From a checkpoint of a small transformer trained on Wikipedia: 98.2M parameters, 580M tokens.
Each number is 128 + 32 x the weight over its row's rms, rounded and kept within 0 to 255. Layers, rows and columns count from 0. Numbers have three digits each. The size before them is the row's rms in percent of the matrix's.

# layer 8 MLP up, 1344x512, rms 0.0308, rows 1110-1117, columns 0-127
102:147101158164140143137094116197124102152097085069124106125151124171108146141099114129065217136171083200116096149153130105139152238093150064144142125094097149116147113139111104134113164137117143134112106047113118096125195145153098151162114176144110091097160098183169160164099143172115124135182145128167107131098117130139079122119120185099093142118102125150120155162105079110155120132083
101:149077132090166114081084101197157118145129093192166155124167127149140160104100112081133084103122078098166115110075117095136163147086106181148099102118110140180175104182173091146136169107091092090117131076144142098120115105127156103096083117102117178165084137117141086118101162144101148154104151153170137113132157142141119162102137084083136137027126150155036143141155104085082092102172
096:095128098112163152121110144132156108124144125111171149154156106088157121119088109130150096119104130053129166172143081168126120183134099103148083057103059126148130067143161100140087132073067122120162149104182167123072107194183151152134121112161130107124189109128096174142148161124122123151149167131136119164119070135139085111124105155105148087102090135101109161140063056088174128190069
100:155118133148122159132115118117139128111128113084129178196141147124145120115140174079163080150095070133164127148130198122077139113180151094173131123124062073140072114074097094160160125107138096072165166109088115119149173135108123131126131102104134116094143129167096144109115136131079086117150101078096109126119117134113072124093172168159122135058083112124066199127126141132104128076151
100:125104108132162090171107098070079104180123091125181111169120065126165116121099152144101107145172147108068091147175167175170164128085101094138107085118196166126172139161113151075086142180123155091125171104106145092097149166091132159113161170147128172122050161125099158186104118072146134185078172156193124188116185159130060133179132118128131123094102169110157127168081091131180138150159
097:085075152170136121089111190095150076163149154117096150144080140183137149159131143105084103109135078143190118173131080110149074130133138165160104167121146088111124188121095108072195184112215104126198133101149137154150135074082128151182107121112175105148124211049119104143172131138201171109118106145145194062141122159083140121105130119113141119171128094107097175116143130137112134157132
106:169156135164152145163020128165097142124149153110124091094117143132147058155124187129116190097208085118155174128145125157043162131140191083087153140130114133131151126130110085163146157135115158132101150093145124128158106154064145117142169137132086112068112179169187139093088077137070124158172089136102118175135157093189140183175087184176080156101142131135133178131137137133115088129093
096:112072138113089107105137174120118130116136124122192187142117117148141104164139139143158079124073144140133124097127100172188158119141168141128103097098100112183132130091153156152104156137177109098158145120122105102122143156168100090111168110128148114064102185141112124162123132101119150122132183138119124181133098134089140105114117079091133126098090104135105148121157133145128140111119
# layer 8 MLP down (transposed), 1344x512, rms 0.0273, rows 1110-1116, columns 0-127
098:122145113131113098100208135104139170136122148173062194134039078127175157150183132102157092140127140131041115138183151112133156111137107103141134175104184113145098180087132176095127108118100108053171170129158105127125097099085110110099168130090061171106159135065089091129164086100128174160143086145082166129090112147151123090163161099144192140138210126128120153087121183160097136090126
092:172233109155057124200106103126164150103152109096092111133119062137082149162139142112138153145151181103100119207173085104082151151197189119125166081118093146117120128138088112076146155124169132152129118101143114127161142196183076101176123133169134140151141051114132132089157132107144129092117139140124149137179119112153121124158124133164119123185061113119165138150092185136179106128069
098:134110184112053095112122085074131119132158163110099111162134128125089039168119079095126123127152163153097128096104156127167117081114153139165159142158187107132126171118167158118128165148147152106126138092084102072133172098121069118114109122104129146127108133152148128056097143140151142124107130125143110120108111082141159139170087060129132128122103151124165126127158174122127166092201
103:154108131124119106073097141108106171142136147117108102057157086199081108078085148116164098107124154156123149111163086114087173163168051039192114168161076117142192146139142230135133109135168128124113184121122177100187127169094115103132128139115061151064096107155134128103119081176146086148130062213124130120072145127195154070095136147113129119111149179176124105146144124153138208148139
105:176138099145079159147117098127211213122160156095126136109154207147101126119171097112078145125115121140142131184142141130089151144107127131075152179123137122131116142121105113145127155135135074188115055119121170129111160152162141174124131170159134155079111163146125060175144120149135178132134145127147159054162134144164110114082129145153149124131053104111152092068083163177147129173109
094:129104131151140124083159120188112159142160108109110121131179119079187122135175103119136129117072164105096128131076141111176128128139121121134116086178113101139132113136201096127090099110134178108117110152150066141081121169132115142086091069143116115117120133166142126096069173131105112144099155110123135117147107105091130102148122096156178117000099122161105127202162128127104106173130
109:174132171166079141120069115133095195129150095104122157113130158130101060151150163131176202110118095124082076151151125155103184111111210110124206123132091124112110113092088133083129112131133132145135084070116156113177208115139119175138131133119197139129120131100187085148092164101158139092152133124143094171180125104086162107137060095173241099113123162075139146145124125100181077095167
# layer 8 MLP gate, 1344x512, rms 0.0291, rows 1111-1117, columns 0-127
098:094101173146174142115121050116103134158074064176161089201132186115155115116153144143129139139109107169150140097110133163194111119106078151163133082160136069132214094150154147145104142103143148095128117156145104126155115131115127114119131181143122142089108103205152123152080102166168104129129107150124105116080173152075096093119144082042140125087119108122114176089138146045043115106195
103:178156064101161135125132150146117117119069092114065122074135105106126189073141166142157146175108130158171119138151025079089104160161139091096119110132102112074133123097103119104157120120097108147154144128144102149112112104212184093114129107089100095131116151056039159132141197107064163093139086130079145112169103166208132124133187164118133168112116131128078156115130166123081182157069
103:172101128159166175092124119163161103111200100157163114137126120111137136089175107144155097100116114135173181171141134086167118114129139096099108057108058046178137171104159179139147165105105132136170148123097169124144115157089087130148139030147113136124110154176091122168108139120154138041138117106112101176116085158082121115100180064126140134069138106092146101075174154100129132141117
103:174189118147157152124131137081133130116091102159111126111080131153179129061145123168183154146109124133130199115118168167113121141153124161077172173108086139122137123181096135127104141142105133092071164149133080134115153089132196175177162193100124108141194155125103092092141101110126095094118170145090144154109120157076097170148128099164092032172182163121109134079136103117153120094176
094:150144114122140159147078125076107076090057119146110133138124118152100118137110152110158158117142096142127099090169118136104077116060114128120124163121193128123130142136092120155131175121132067104163143176120177075196127082144131083173149147128161126084135133135157147154159073152135125122140149118087154156092113166139129157109189170155091098206181133069120133098097124060165172115151
108:136104173106103127169141119114161131103133137140124043117139081161140087155095110124177126127217164116135061103203084106121104098077110125099124113096092114141158081173127164132138159145124123113097066100114154157133169059149149147080143168133115102130101091174150119134139115146101141161115157162132154109091168073108076128057130092116119122081141109134134142122185093149046066132114
102:139151153125110132130090078136102118135191147160119081113138131120102060092137150139120075136161188142107139073083109124096173121120146128145115100117109164134060093149176096112077139071126148138150131115117107143085150151109154174088146127146153124185127117179105073112125137115123106114196134111154139076159146086149180118146133129175163083173122153134131096132115172165147058151162